Weights of a small GPT-style language model, trained from scratch on English Wikipedia: untied embeddings.
Each number is 50 + 12 x the weight over its row's rms, rounded and kept within 0 to 99. Layers, rows and columns count from 0. The size before them is the row's rms in percent of the matrix's.

# layer 6 MLP up, 704x512, rms 0.0469, rows 630-648, columns 0-127
102:35 31 70 59 51 45 37 56 37 38 39 69 59 44 52 52 42 40 52 42 49 55 66 46 48 48 54 50 50 47 44 33 58 40 46 50 71 50 69 46 59 28 40 60 66 57 55 49 51 58 49 45 48 50 55 45 34 56 49 49 44 54 35 53 66 54 45 62 78 15 34 76 46 88 25 36 47 38 67 75 52 30 51 67 51 65 38 45 50 38 33 46 56 60 56 72 62 41 47 60 56 65 73 65 47 54 49 33 51 31 64 42 44 23 37 53 62 51 48 41 60 36 76 44 60 39 54 45
097:57 62 52 50 49 54 52 47 34 63 17 43 37 53 51 55 53 38 54 42 40 36 62 34 64 81 43 63 44 61 31 41 59 63 58 59 52 48 50 51 45 67 52 80 61 42 43 58 42 72 64 43 30 37 52 50 60 45 56 63 43 48 44 44 36 31 46 66 53 45 54 38 60 47 24 21 46 65 65 59 51 33 50 40 67 52 60 38 71 60 86 71 52 53 48 59 55 47 52 55 45 33 57 62 57 24 64 61 39 39 62 22 50 32 51 39 62 66 42 52 38 38 43 56 42 41 43 55
101:43 50 45 58 62 54 38 31 36 60 59 42 52 49 56 69 50 48 51 54 49 36 51 55 52 41 37 37 79 63 49 56 28 58 51 48 64 42 53 50 29 38 57 52 47 54 48 42 60 31 60 32 71 56 39 75 52 46 62 52 30 32 45 46 54 44 55 35 43 46 38 48 45 66 64 47 61 79 47 68 56 56 70 58 55 62 66 62 33 23 59 55 45 44 53 43 55 50 54 58 59 52 40 53 52 37 59 44 69 33 61 56 32 54 63 71 31 44 41 31 57 54 68 59 35 64 58 45
100:37 47 51 53 53 51 32 70 50 66 61 30 43 40 33 46 35 45 51 53 45 36 47 45 38 39 54 44 68 57 38 44 34 35 53 47 88 56 63 65 55 78 49 57 31 45 44 55 60 60 58 56 60 28 62 52 39 57 51 50 56 35 62 58 45 54 70 56 45 26 59 59 45 33 58 49 32 33 69 39 63 49 62 74 29 34 47 45 57 47 34 36 41 56 59 48 41 42 52 77 56 45 48 62 54 59 37 55 41 37 62 83 56 62 46 51 61 54 51 49 51 56 49 47 49 45 72 64
098:37 63 45 73 58 31 52 62 53 56 34 40 28 43 63 55 50 80 75 32 48 64 51 54 53 65 55 36 57 62 40 49 34 51 38 50 42 47 43 69 35 76 45 45 33 48 55 60 53 66 46 54 34 58 36 55 52 45 38 52 59 33 33 58 55 47 38 48 44 50 45 55 41 23 73 29 69 51 46 48 53 50 60 54 42 32 45 58 47 46 62 37 47 44 65 46 60 37 47 44 73 45 52 57 54 47 43 35 59 48 49 44 52 39 53 44 35 45 50 53 74 42 43 48 50 40 42 64
082:27 34 77 62 51 31 78 40 62 46 36 49 67 51 64 58 54 50 60 62 61 49 39 57 47 37 47 24 48 46 39 59 44 39 35 53 74 52 57 43 45 58 47 76 40 36 49 41 70 21 30 49 51 51 58 41 44 64 56 64 59 58 49 54 47 55 59 51 56 60 56 44 34 50 58 44 37 40 39 49 39 35 24 42 35 46 62 55 61 58 41 90 49 46 60 30 61 66 28 27 40 34 50 47 49 35 69 61 68 35 58 49 58 26 46 60 50 40 72 48 40 41 55 66 45 49 38 54
096:54 40 56 76 64 38 51 65 46 42 45 57 42 60 59 48 67 67 71 70 63 49 65 49 40 51 54 36 69 33 75 67 65 56 39 51 51 47 64 28 45 35 42 63 58 45 67 50 20 41 54 34 61 74 62 40 45 48 59 57 59 45 51 40 45 38 74 67 40 59 25 70 39 55 25 56 37 44 60 50 58 43 47 71 77 55 31 54 55 52 44 32 64 31 28 48 61 53 43 48 75 36 49 45 36 25 41 52 80 51 59 40 59 42 53 47 44 26 49 34 66 38 56 44 54 69 83 55
100:40 31 33 47 39 40 06 57 62 52 62 49 35 64 54 54 69 49 52 48 43 49 59 54 46 57 34 52 63 50 48 53 41 38 62 57 56 45 43 43 34 46 65 75 60 63 43 40 49 43 50 42 46 43 43 48 42 49 40 44 62 57 52 43 35 47 52 57 58 41 49 36 53 48 47 63 32 39 34 71 51 45 41 52 38 46 56 38 39 46 52 52 68 32 68 19 51 52 36 32 51 49 55 52 79 49 52 44 31 35 28 38 41 50 73 61 42 86 49 57 71 35 47 46 39 21 54 49
105:38 45 41 44 52 30 48 60 66 50 55 49 47 42 64 53 32 38 36 55 26 47 42 56 42 31 31 46 46 37 36 50 50 50 31 42 65 50 32 49 37 34 34 40 39 65 32 49 63 57 58 44 40 47 64 17 47 51 53 51 45 58 54 33 33 52 54 39 68 35 48 44 43 47 59 64 46 62 52 62 60 48 42 63 64 61 72 29 39 48 28 42 37 39 60 61 30 45 59 39 50 48 70 55 44 50 47 53 50 53 58 51 50 60 51 49 53 37 50 54 53 63 36 66 51 45 51 55
101:58 33 52 51 30 49 70 34 60 35 23 33 60 46 56 38 46 73 59 58 36 46 67 64 49 53 43 29 62 45 43 66 61 60 33 38 44 48 47 47 74 44 32 52 51 56 54 38 53 68 57 72 33 61 47 44 46 50 57 48 54 53 81 46 70 31 52 43 58 60 39 49 51 46 30 60 51 41 37 56 16 51 73 62 63 53 50 64 58 65 52 34 51 48 60 42 54 49 38 36 70 49 46 53 27 39 47 45 54 61 41 52 50 52 64 48 59 58 70 34 41 67 45 55 61 25 58 58
098:45 36 73 54 55 68 42 45 58 40 44 37 61 48 41 42 39 70 50 42 33 54 50 37 54 54 36 37 43 19 46 26 56 31 73 50 46 41 47 43 58 60 36 49 72 40 48 30 64 49 46 48 65 44 63 62 34 50 29 71 34 70 33 66 37 44 40 52 75 43 56 73 42 57 42 50 47 57 46 70 41 45 58 49 44 52 43 52 24 46 72 52 59 66 37 54 48 60 49 34 31 63 61 39 44 64 30 49 31 67 48 54 53 63 59 40 68 40 41 68 53 40 50 51 56 62 74 50
108:39 41 67 37 34 37 64 42 38 71 59 57 33 56 67 71 50 66 46 44 53 52 58 50 59 29 52 50 40 62 52 45 20 51 57 73 36 48 62 36 67 63 46 35 39 50 62 49 36 43 52 44 46 49 47 44 53 58 47 37 66 23 40 28 43 44 49 46 49 50 49 29 36 60 61 38 52 70 41 61 56 50 58 59 65 61 30 29 42 58 36 50 49 38 71 39 58 48 64 42 61 36 47 40 51 62 34 66 59 57 60 52 27 33 57 59 68 41 31 36 51 62 65 51 45 42 60 38
104:55 50 66 66 62 32 45 35 58 48 43 31 33 53 38 40 69 43 56 66 48 65 38 69 52 63 64 73 61 51 64 61 67 76 41 61 58 59 79 30 47 27 65 37 44 51 54 60 54 65 43 63 66 57 48 35 59 64 52 31 65 48 39 43 46 53 57 66 42 80 45 50 36 30 51 44 59 52 61 29 54 71 65 38 38 50 39 33 41 52 42 77 31 65 45 51 45 49 28 36 56 38 13 58 42 37 30 62 41 65 65 40 50 65 56 55 41 71 18 56 77 27 49 55 24 45 30 49
097:68 56 35 64 56 46 37 50 48 54 38 49 42 45 55 39 37 16 55 65 71 51 21 54 46 39 57 60 53 35 55 54 71 47 70 46 70 53 82 45 43 64 50 27 66 28 55 26 73 41 51 37 75 50 47 53 48 51 52 43 38 53 51 52 48 48 30 40 47 37 58 41 43 46 59 46 66 52 49 42 46 53 34 64 64 58 30 47 60 29 56 44 53 37 52 55 29 45 47 38 37 59 54 50 64 32 46 45 47 42 66 54 70 79 54 40 29 47 44 61 51 43 52 54 46 42 68 36
101:55 50 67 34 56 54 31 37 45 41 55 85 49 36 42 52 62 60 39 53 52 63 36 46 43 48 45 35 40 56 55 52 35 29 47 47 18 60 61 43 39 47 36 56 58 64 57 36 60 40 51 57 37 63 42 63 45 63 44 51 27 61 54 57 57 56 66 69 21 70 54 57 53 60 41 68 71 64 44 42 49 82 74 34 50 65 52 54 59 35 51 56 50 50 60 51 70 48 53 65 58 42 67 57 42 48 51 55 39 75 42 63 48 59 51 56 52 62 47 67 67 58 47 62 66 60 51 54
095:43 38 59 54 42 67 58 48 13 62 40 38 52 66 40 67 44 60 60 69 59 69 50 37 55 29 59 39 62 44 37 36 53 44 63 44 33 45 43 45 27 58 36 57 47 55 51 37 18 59 49 85 46 31 50 25 59 46 50 68 61 64 16 51 41 28 63 42 50 54 39 68 42 46 49 48 32 57 63 56 43 51 59 51 64 50 32 45 52 63 62 48 49 28 47 62 20 55 47 48 45 52 50 37 66 56 45 54 52 58 59 60 68 58 50 30 59 61 59 41 43 22 43 60 66 46 67 77
107:39 52 38 53 49 50 50 51 21 47 46 43 51 60 53 54 58 40 54 42 39 47 55 54 42 52 33 48 42 61 51 72 65 67 73 78 37 52 45 37 59 45 47 60 47 47 28 17 52 66 65 57 65 35 68 47 50 57 58 64 54 45 53 40 37 72 75 31 55 46 49 80 47 36 48 45 43 46 57 75 36 38 32 60 59 42 54 62 64 60 57 52 35 46 46 35 49 56 69 66 68 65 71 61 47 54 69 58 28 45 48 42 49 57 42 62 29 54 50 55 52 69 44 64 50 50 59 52
092:47 48 66 64 58 43 57 54 27 43 55 37 36 64 60 41 66 45 51 40 60 56 20 58 53 64 49 83 48 66 44 61 29 65 58 62 56 41 62 49 43 37 51 49 54 58 49 65 33 55 58 55 52 41 55 41 51 53 38 59 52 67 34 42 63 66 51 45 69 43 57 60 44 68 47 26 40 68 44 46 59 50 35 57 34 47 54 46 44 36 39 50 72 56 50 52 60 51 61 60 47 70 43 50 48 60 38 62 52 38 50 54 47 35 47 37 38 41 53 51 48 71 66 50 71 51 48 64
097:53 37 30 52 52 53 26 55 48 45 63 49 33 46 48 48 73 51 37 70 67 52 60 63 54 43 48 29 70 65 53 74 57 58 44 80 63 64 55 47 30 47 57 56 60 47 75 55 49 42 30 60 58 58 51 49 56 35 57 53 51 42 46 43 38 49 76 72 44 60 58 56 56 44 44 46 48 49 64 76 42 60 59 42 43 49 36 22 60 46 44 57 60 32 58 50 42 63 54 79 58 54 57 65 46 50 57 48 57 61 53 39 49 29 44 39 52 62 55 43 54 32 34 43 43 71 43 28
# layer 6 MLP down (transposed), 704x512, rms 0.0422, rows 630-647, columns 0-127
099:37 40 68 33 56 66 29 57 67 35 54 48 26 48 65 45 50 34 46 58 81 47 23 64 42 46 47 55 40 39 39 38 37 19 14 40 53 68 57 54 44 42 36 60 40 42 43 62 47 47 45 53 55 51 57 49 37 71 34 43 54 59 45 49 55 48 46 57 57 54 63 66 37 65 61 39 46 52 50 64 49 66 57 62 34 44 23 56 52 43 42 59 54 47 45 37 67 55 51 50 58 47 62 40 66 59 44 45 69 62 53 44 63 43 48 49 57 65 29 72 57 54 69 47 59 38 48 19
100:68 53 37 63 48 53 60 53 54 25 73 53 58 63 61 47 55 46 62 45 66 54 55 56 55 50 42 65 56 57 33 47 30 25 38 60 53 37 56 41 62 42 46 48 28 77 42 35 33 68 57 59 56 50 74 59 30 62 68 47 42 54 55 68 44 56 35 44 50 80 53 93 51 52 79 52 49 43 64 34 50 60 57 57 60 54 45 66 52 42 43 46 56 60 28 46 59 51 48 64 39 55 40 56 52 53 59 54 49 45 57 46 43 46 35 57 35 63 70 47 52 37 44 26 52 57 54 49
103:68 49 44 56 56 66 64 46 35 77 52 49 60 58 36 34 39 19 55 43 48 33 23 36 47 45 32 41 38 71 50 41 44 33 43 73 52 67 53 53 47 44 53 46 62 47 27 58 65 67 44 57 69 41 32 62 56 51 50 65 61 59 24 50 50 50 56 38 50 49 48 56 33 56 70 40 69 57 58 54 55 42 60 48 45 59 70 39 47 53 27 67 41 51 48 35 46 52 53 37 44 47 61 42 47 41 73 85 52 63 43 42 55 46 54 76 59 66 48 48 61 45 52 46 52 39 57 44
108:47 56 59 32 56 60 47 47 49 32 59 46 47 34 48 50 47 47 64 34 44 43 66 69 21 61 52 66 50 65 48 66 53 64 68 55 39 55 55 53 33 60 58 54 49 28 55 49 48 66 44 41 65 47 62 46 47 46 57 59 58 44 55 60 44 71 51 49 72 53 48 43 67 53 65 32 43 47 59 42 50 52 23 44 62 57 66 49 56 53 37 38 44 43 63 40 51 38 61 48 52 24 42 57 49 29 46 46 32 62 86 44 82 56 60 49 58 35 22 61 24 63 50 39 22 45 44 58
104:44 53 46 42 50 47 53 54 42 56 47 47 42 63 73 72 60 43 53 49 34 53 53 60 60 40 51 53 55 52 35 52 30 56 34 63 50 46 36 68 38 46 65 28 37 28 45 51 45 57 43 70 55 50 31 64 67 47 32 43 66 50 58 51 50 44 25 39 49 75 53 54 56 57 24 28 36 59 42 35 31 30 50 44 67 49 58 50 50 58 52 37 28 75 61 46 62 45 37 75 58 51 60 27 65 51 50 23 55 52 39 26 46 58 67 46 57 48 58 53 53 51 47 58 41 75 46 41
082:71 88 39 51 51 65 22 82 47 44 43 26 48 62 39 50 61 52 34 32 26 50 59 63 35 59 51 51 64 52 54 62 56 66 64 41 51 55 49 66 47 51 33 25 43 68 80 53 37 39 65 60 30 43 43 57 62 48 57 39 29 27 61 45 60 51 42 47 61 39 66 43 41 41 53 64 61 58 48 46 61 73 57 54 48 54 35 35 34 30 55 20 43 73 37 63 52 57 75 48 55 58 42 46 59 46 34 20 28 64 47 48 46 73 36 43 66 56 37 50 53 59 43 36 54 49 44 54
104:49 51 42 38 26 59 51 64 59 72 42 67 39 48 46 41 73 57 63 58 52 53 56 62 65 38 46 75 54 49 42 45 59 67 40 41 38 50 47 29 41 44 54 55 48 72 30 50 39 28 43 36 38 55 36 39 61 36 42 65 45 58 46 57 54 77 71 61 41 57 38 59 61 37 39 39 51 43 56 56 70 69 44 75 41 69 56 39 54 48 38 51 62 64 41 43 60 45 48 55 61 45 51 51 39 66 20 55 62 65 53 56 41 29 48 48 23 33 60 34 55 45 49 90 46 52 56 35
105:32 71 72 57 58 62 43 64 51 44 57 55 47 57 72 53 63 57 50 61 54 56 57 48 51 60 49 67 56 50 62 43 40 38 45 47 38 56 45 51 59 49 58 39 56 50 50 64 57 52 58 42 54 51 53 50 45 59 76 30 38 61 48 60 23 51 31 67 48 45 63 58 51 38 33 66 41 48 48 52 34 49 64 54 38 57 66 52 46 29 59 49 54 58 64 48 47 51 31 55 72 59 42 50 67 52 51 45 62 37 45 45 58 64 70 36 48 53 39 56 49 30 54 38 45 43 33 38
105:53 49 46 62 61 53 70 58 49 61 43 54 64 50 55 57 60 30 45 59 67 39 29 48 62 76 55 49 60 66 49 26 54 76 53 40 48 55 48 47 38 62 25 49 54 44 28 62 30 65 53 37 45 71 51 59 58 31 58 40 51 55 43 84 43 51 79 40 43 57 50 46 59 63 39 44 63 54 18 55 37 45 68 43 40 41 50 41 50 47 38 54 58 61 79 52 41 30 54 52 34 54 57 47 63 59 41 41 38 51 46 38 33 39 62 34 56 41 35 47 63 59 55 27 41 60 34 75
104:45 50 72 41 62 48 64 64 60 53 42 63 36 46 33 36 56 58 62 61 29 52 57 54 45 44 39 58 54 53 39 44 62 69 48 54 59 51 45 59 55 49 43 43 73 72 19 50 49 54 78 66 36 43 45 56 42 47 78 47 55 31 46 38 58 59 69 50 51 56 59 69 43 34 54 47 47 82 56 39 32 52 36 40 48 66 80 14 49 53 42 52 71 77 52 40 51 49 68 40 48 34 40 43 33 41 36 55 63 51 42 43 43 31 40 52 56 49 42 47 44 37 36 38 39 38 46 42
099:55 59 54 67 55 80 40 61 36 55 60 47 45 47 29 50 70 70 48 39 76 51 67 44 49 67 52 53 10 61 31 52 46 55 54 55 44 27 52 44 47 58 48 46 51 32 33 48 44 24 69 49 62 50 61 66 43 30 55 63 35 63 48 58 35 76 57 35 43 53 55 38 67 48 39 59 56 52 72 75 52 50 52 46 59 48 46 39 42 41 61 39 69 38 56 45 69 58 67 28 44 44 41 65 50 47 51 49 67 44 46 73 31 58 41 34 62 42 67 73 54 21 67 28 59 49 57 35
104:54 36 78 45 38 15 64 39 40 52 54 48 37 35 67 55 69 44 32 54 49 42 52 35 64 49 41 43 50 23 54 56 25 41 48 59 34 47 63 30 41 42 47 39 46 52 51 60 32 42 47 78 48 62 40 39 49 51 60 74 59 49 32 47 65 57 46 56 37 54 40 77 74 51 38 59 37 42 63 54 46 65 61 38 57 31 47 63 65 48 65 42 36 53 67 57 47 47 39 53 47 75 42 72 34 47 66 41 61 40 48 49 55 56 55 48 59 53 64 63 24 48 34 82 58 52 64 51
101:50 69 75 52 33 50 46 56 43 56 55 23 48 35 41 53 37 33 38 60 37 75 45 65 50 50 57 63 47 34 63 28 70 72 47 75 46 63 64 35 46 52 54 47 47 51 63 43 84 27 41 46 55 49 36 51 60 64 31 52 57 59 50 44 63 56 54 45 38 63 48 61 49 52 58 47 55 45 48 59 68 43 50 43 50 52 68 58 35 53 57 57 57 57 56 43 53 62 52 53 57 63 57 64 56 46 64 61 39 26 69 44 36 61 56 67 63 46 41 45 58 34 53 58 40 56 45 61
094:43 56 49 44 34 62 71 66 47 56 58 72 67 52 50 54 49 61 52 39 60 58 33 59 62 53 51 38 37 40 64 49 26 58 68 43 64 22 64 51 48 74 45 46 46 47 45 47 45 36 50 52 43 62 58 46 38 53 50 47 62 38 48 40 57 45 42 50 64 55 44 61 51 37 27 67 53 57 47 37 71 46 39 30 60 50 49 40 43 44 43 65 54 40 49 63 42 49 66 50 53 22 26 70 33 52 63 52 41 38 37 67 48 33 46 70 51 51 58 54 40 62 44 42 43 35 37 53
098:64 43 45 40 72 63 49 62 49 36 56 53 60 28 46 58 34 59 42 41 68 54 34 21 35 35 57 48 46 56 63 63 27 40 49 49 33 43 51 62 50 58 59 40 48 85 64 43 71 50 44 64 57 42 58 56 73 46 50 34 50 28 47 58 47 61 48 74 32 42 56 61 50 65 60 57 45 55 47 56 42 74 32 41 48 68 46 56 63 40 72 52 73 50 40 70 62 53 32 55 45 47 57 49 42 68 24 52 61 48 53 47 57 60 42 51 32 46 42 69 45 58 59 54 62 69 60 55
094:48 41 39 53 55 54 59 61 70 59 49 69 69 45 38 47 63 54 61 45 51 46 76 64 40 65 51 67 37 59 59 49 54 47 50 52 54 54 45 43 48 76 37 57 44 42 48 44 57 21 58 13 36 50 66 50 53 59 69 45 57 47 40 48 53 62 64 31 53 59 69 50 41 39 42 47 45 42 45 54 59 68 30 40 49 56 45 44 62 43 32 61 46 65 56 49 76 50 51 53 54 44 45 56 34 51 42 46 45 68 41 48 31 50 30 47 30 50 36 52 54 58 58 48 50 48 54 42
100:55 42 63 69 52 45 46 43 43 45 56 41 49 46 61 56 41 60 54 25 15 59 24 58 46 52 47 48 64 48 44 49 53 50 67 32 53 57 48 42 31 37 55 67 47 39 54 43 55 65 51 38 60 27 61 71 41 53 64 54 56 49 54 53 36 62 29 52 44 50 41 64 40 66 61 71 61 53 76 53 44 62 45 54 43 58 50 53 39 53 53 45 47 23 40 53 55 34 38 54 49 55 36 57 43 73 64 66 61 58 55 41 53 52 63 54 42 37 74 32 67 41 42 48 42 50 35 53
085:61 45 45 37 61 57 53 48 17 64 50 57 45 38 24 51 36 47 66 38 65 66 48 73 60 48 26 48 52 36 28 27 52 54 71 74 59 62 63 43 35 57 49 58 62 57 45 58 50 37 57 63 63 44 37 31 64 38 34 51 45 30 39 71 66 42 28 45 32 55 51 47 49 50 32 45 54 52 49 59 54 64 38 44 27 51 30 49 60 65 61 65 42 43 21 67 48 87 55 48 53 51 51 46 33 56 20 69 46 16 31 51 48 33 68 40 28 34 64 64 42 44 57 59 58 44 63 59
# layer 6 MLP gate, 704x512, rms 0.0439, rows 631-648, columns 0-127
100:53 52 67 55 34 64 54 49 46 61 77 42 57 47 51 46 62 36 58 38 36 57 60 48 50 46 34 73 54 57 55 28 40 33 49 62 54 46 46 38 73 39 48 65 55 68 56 52 68 36 50 48 54 59 55 36 33 46 43 54 40 46 55 46 56 53 52 48 39 53 52 46 56 39 57 47 49 39 55 52 62 84 52 59 58 34 73 64 90 36 54 52 63 34 40 51 44 37 35 51 35 65 44 26 35 45 13 38 53 59 53 40 42 49 48 59 57 49 53 40 73 47 59 68 64 42 61 65
103:40 66 59 44 56 47 65 59 48 43 51 44 52 49 56 46 58 43 58 65 51 41 56 61 75 75 70 54 61 61 65 56 37 51 65 56 51 53 65 44 51 46 50 31 70 59 37 53 48 44 43 67 46 49 70 57 55 39 20 70 63 72 34 53 58 66 56 41 53 43 58 75 60 38 49 22 44 55 60 52 64 56 69 48 46 33 48 31 64 36 29 54 37 42 44 38 30 32 63 44 63 39 34 62 24 56 42 26 54 58 41 66 52 50 54 54 30 70 37 48 69 55 42 65 44 50 67 29
094:56 49 64 28 42 63 53 53 46 41 44 76 38 57 57 12 46 44 62 43 48 47 77 40 39 44 62 46 58 59 57 61 42 56 53 51 36 69 34 42 42 53 43 24 49 32 61 51 39 63 52 53 54 55 49 32 61 41 58 35 76 56 30 48 72 68 41 43 60 86 55 40 50 45 55 49 66 46 59 61 48 56 67 32 60 46 53 48 70 49 52 41 46 57 44 42 65 47 41 40 32 41 50 29 68 55 64 58 80 54 41 67 60 45 25 36 22 52 61 34 85 52 54 39 81 35 60 51
107:32 56 57 36 43 64 49 37 44 56 22 44 39 65 56 46 66 56 35 39 28 56 28 45 62 58 29 31 57 65 15 57 55 51 49 42 54 72 48 74 55 57 61 56 47 39 55 56 41 63 60 49 54 57 32 54 60 32 52 59 46 59 48 46 65 62 56 87 47 77 60 53 59 47 56 39 39 33 36 33 55 69 35 61 48 50 42 56 55 59 26 43 41 60 58 65 48 39 52 64 47 27 39 53 46 70 69 50 58 38 51 46 42 64 71 42 48 40 48 52 46 46 44 43 58 53 68 47
066:66 45 61 44 59 55 42 62 40 65 65 46 32 35 36 46 31 57 40 38 59 71 56 51 43 44 41 48 59 36 39 61 78 61 45 35 41 44 52 69 60 66 37 38 58 41 76 59 48 66 71 62 42 74 52 51 44 46 37 59 43 48 63 65 81 46 52 59 73 48 50 49 43 64 49 47 60 61 50 20 44 79 47 72 56 40 27 52 52 44 90 43 50 59 59 58 62 56 68 67 55 52 48 50 43 16 49 25 46 59 40 35 47 67 61 37 51 41 30 54 67 31 36 60 57 38 76 55
099:66 51 62 56 38 42 28 51 44 42 65 61 39 35 54 55 72 45 80 49 48 63 57 65 38 55 51 62 50 52 54 56 46 55 36 50 28 59 55 51 49 37 58 51 65 46 65 55 42 58 52 63 60 46 42 52 53 62 48 53 37 39 57 42 65 67 53 38 46 62 14 39 52 35 32 58 57 32 58 49 41 57 43 24 64 50 66 70 57 51 43 57 76 38 63 39 42 68 39 54 36 47 80 37 46 78 52 43 26 78 59 59 34 41 49 40 42 49 51 53 57 37 49 62 69 63 63 47
101:63 54 40 30 34 45 50 42 55 77 51 61 60 68 52 55 22 68 53 68 41 36 21 55 64 64 61 53 36 54 60 24 62 36 61 48 68 62 51 64 53 66 57 50 54 20 60 46 58 42 60 50 66 59 32 61 34 37 54 44 26 30 56 32 54 55 53 18 40 55 58 28 56 56 39 39 43 44 49 62 26 36 41 52 49 64 50 54 36 41 52 65 61 30 55 32 31 56 43 72 34 63 52 51 47 37 52 41 31 45 56 52 26 56 41 51 33 65 57 64 51 52 68 49 40 47 43 43
108:18 39 30 46 27 65 62 46 50 63 61 59 41 63 55 50 47 53 44 39 34 61 54 67 37 57 48 26 33 58 46 48 41 50 49 41 42 41 56 51 49 44 36 38 53 48 47 51 73 34 27 35 51 63 16 47 52 24 54 46 65 36 42 68 39 29 42 65 51 47 45 46 23 59 56 54 48 37 70 50 78 38 21 66 61 48 64 40 47 63 45 61 34 31 65 68 55 54 35 34 49 49 45 51 38 67 48 50 29 49 42 75 72 47 77 51 44 50 59 43 50 28 45 60 32 50 67 39
110:62 54 47 53 61 61 58 24 42 57 48 58 34 68 49 52 56 57 40 32 53 38 67 55 74 39 69 61 60 44 53 65 31 52 53 62 40 54 47 55 68 34 51 60 37 54 51 74 47 26 66 68 46 41 70 60 43 41 11 60 61 54 55 40 70 59 40 58 46 47 43 59 28 58 30 56 48 45 57 57 55 63 38 26 42 27 37 53 71 74 37 48 58 41 33 67 37 43 60 61 65 25 54 64 52 46 62 53 62 32 48 67 45 48 54 44 36 52 46 71 55 37 58 56 58 29 34 55
092:49 81 47 45 41 78 54 46 58 50 56 38 42 59 78 50 50 53 56 45 41 33 60 53 31 29 43 59 54 60 68 61 46 44 43 37 56 61 47 69 68 41 64 43 57 46 48 42 31 94 47 43 42 48 44 48 48 40 37 51 64 45 62 28 67 29 53 63 54 71 30 32 44 55 54 44 53 63 33 53 43 65 36 57 69 51 48 44 40 47 67 38 44 59 49 53 39 31 50 48 37 56 64 49 63 62 49 43 49 43 39 50 59 50 38 59 30 45 32 59 22 63 43 51 55 50 32 54
112:43 40 57 47 51 39 54 32 35 52 36 54 61 68 63 30 30 31 43 60 49 69 66 58 57 46 44 60 62 44 51 62 37 32 64 57 38 54 73 39 55 50 28 38 52 64 60 57 50 46 39 63 61 68 47 71 53 59 55 65 40 53 72 54 58 49 58 56 50 62 46 56 66 45 43 46 36 44 45 49 46 43 59 50 59 47 37 29 41 54 55 41 35 36 50 63 50 70 37 60 20 62 66 79 40 45 29 36 53 59 40 41 55 69 30 20 48 36 48 49 51 67 37 47 52 53 50 38
106:46 55 60 44 77 43 36 73 69 34 67 54 46 25 38 22 47 51 70 46 45 57 46 64 54 64 55 62 56 62 71 49 73 58 45 62 63 32 58 27 56 37 59 64 56 34 60 48 75 52 36 47 65 53 56 26 61 71 55 43 41 35 30 44 54 59 62 30 45 72 34 47 47 43 47 54 57 46 48 37 58 46 54 48 63 49 50 35 37 22 63 55 42 54 63 52 49 52 66 43 38 28 42 61 43 66 65 40 45 42 66 46 61 34 42 66 70 43 23 47 82 23 62 52 21 64 43 46
099:49 45 46 52 54 50 44 52 48 66 33 53 70 45 50 52 40 48 40 76 47 47 56 34 53 72 62 61 64 53 46 44 44 49 58 36 31 53 66 63 50 52 60 57 51 30 49 49 54 51 54 53 53 42 44 34 50 59 33 56 48 60 57 43 66 53 49 30 57 53 52 60 65 58 49 56 55 36 37 61 53 45 51 51 68 57 40 33 09 61 18 74 44 33 37 52 63 59 41 60 48 61 49 54 42 54 35 58 72 50 66 48 60 81 47 42 39 56 38 42 43 60 48 47 43 43 47 42
101:47 58 40 60 65 44 59 70 50 49 61 43 40 61 51 43 36 63 61 54 55 50 39 59 68 47 50 34 47 62 64 63 60 41 52 60 56 58 53 21 55 25 35 80 56 53 33 44 04 44 55 41 45 50 40 46 65 40 48 63 20 58 35 64 69 73 61 63 41 43 39 48 75 39 31 39 49 48 56 44 72 52 58 47 64 36 56 65 50 43 59 50 67 60 16 52 61 40 50 36 40 56 30 47 42 63 45 56 77 66 41 46 53 26 41 47 58 37 43 50 68 51 67 51 44 47 69 49
100:64 41 48 42 55 66 50 78 40 59 61 50 49 53 73 36 52 54 35 61 48 49 42 63 63 54 62 37 59 37 53 72 60 40 53 54 51 61 45 50 36 43 38 38 48 56 61 53 59 52 53 13 30 60 66 45 47 48 59 40 48 70 42 70 62 49 46 58 39 49 48 56 37 46 71 56 81 49 51 49 45 59 60 31 58 43 62 47 51 53 65 47 31 46 42 55 82 47 46 45 44 57 69 49 53 48 62 39 52 49 32 72 41 58 28 61 62 35 34 81 54 67 57 47 44 42 50 44
112:54 46 33 52 65 70 45 50 46 50 41 50 62 55 50 43 39 59 28 42 64 53 38 26 47 47 67 68 41 26 58 53 57 34 42 30 53 54 41 30 33 33 38 39 47 45 52 28 39 55 53 42 58 31 65 56 62 53 48 56 62 42 41 38 57 60 47 61 40 38 71 43 50 65 19 47 46 51 49 55 72 26 29 29 48 41 35 56 56 51 46 61 42 66 48 39 68 39 58 52 55 37 49 51 79 51 63 67 62 80 41 38 60 32 56 44 23 41 48 27 70 35 53 58 59 37 80 58
087:55 47 43 70 42 61 60 48 56 59 42 71 49 38 60 37 46 63 34 64 34 55 66 22 55 35 57 35 52 54 67 53 39 65 62 50 62 45 78 30 64 51 41 46 58 44 51 54 51 45 55 63 40 57 58 39 48 43 31 61 53 46 56 48 56 41 35 85 37 37 62 51 33 63 51 46 78 42 59 32 47 36 26 62 53 55 60 38 30 42 58 60 50 47 55 69 50 55 53 48 68 47 40 44 26 54 39 59 43 50 23 46 48 41 45 51 47 61 48 49 40 64 41 58 44 46 79 44
096:52 79 41 53 44 60 31 51 52 44 58 45 42 32 69 59 50 58 52 49 35 60 48 46 34 44 63 48 59 43 44 53 61 57 73 37 47 68 42 42 52 31 51 61 57 34 31 38 63 61 35 60 51 49 55 39 64 41 32 52 67 49 50 37 41 32 63 73 45 48 50 43 38 37 37 22 59 39 57 63 52 47 52 32 48 49 50 46 61 53 58 59 27 35 45 56 64 24 29 60 38 24 33 68 48 57 47 52 59 60 53 26 34 43 36 38 47 49 50 62 30 34 63 42 40 50 45 44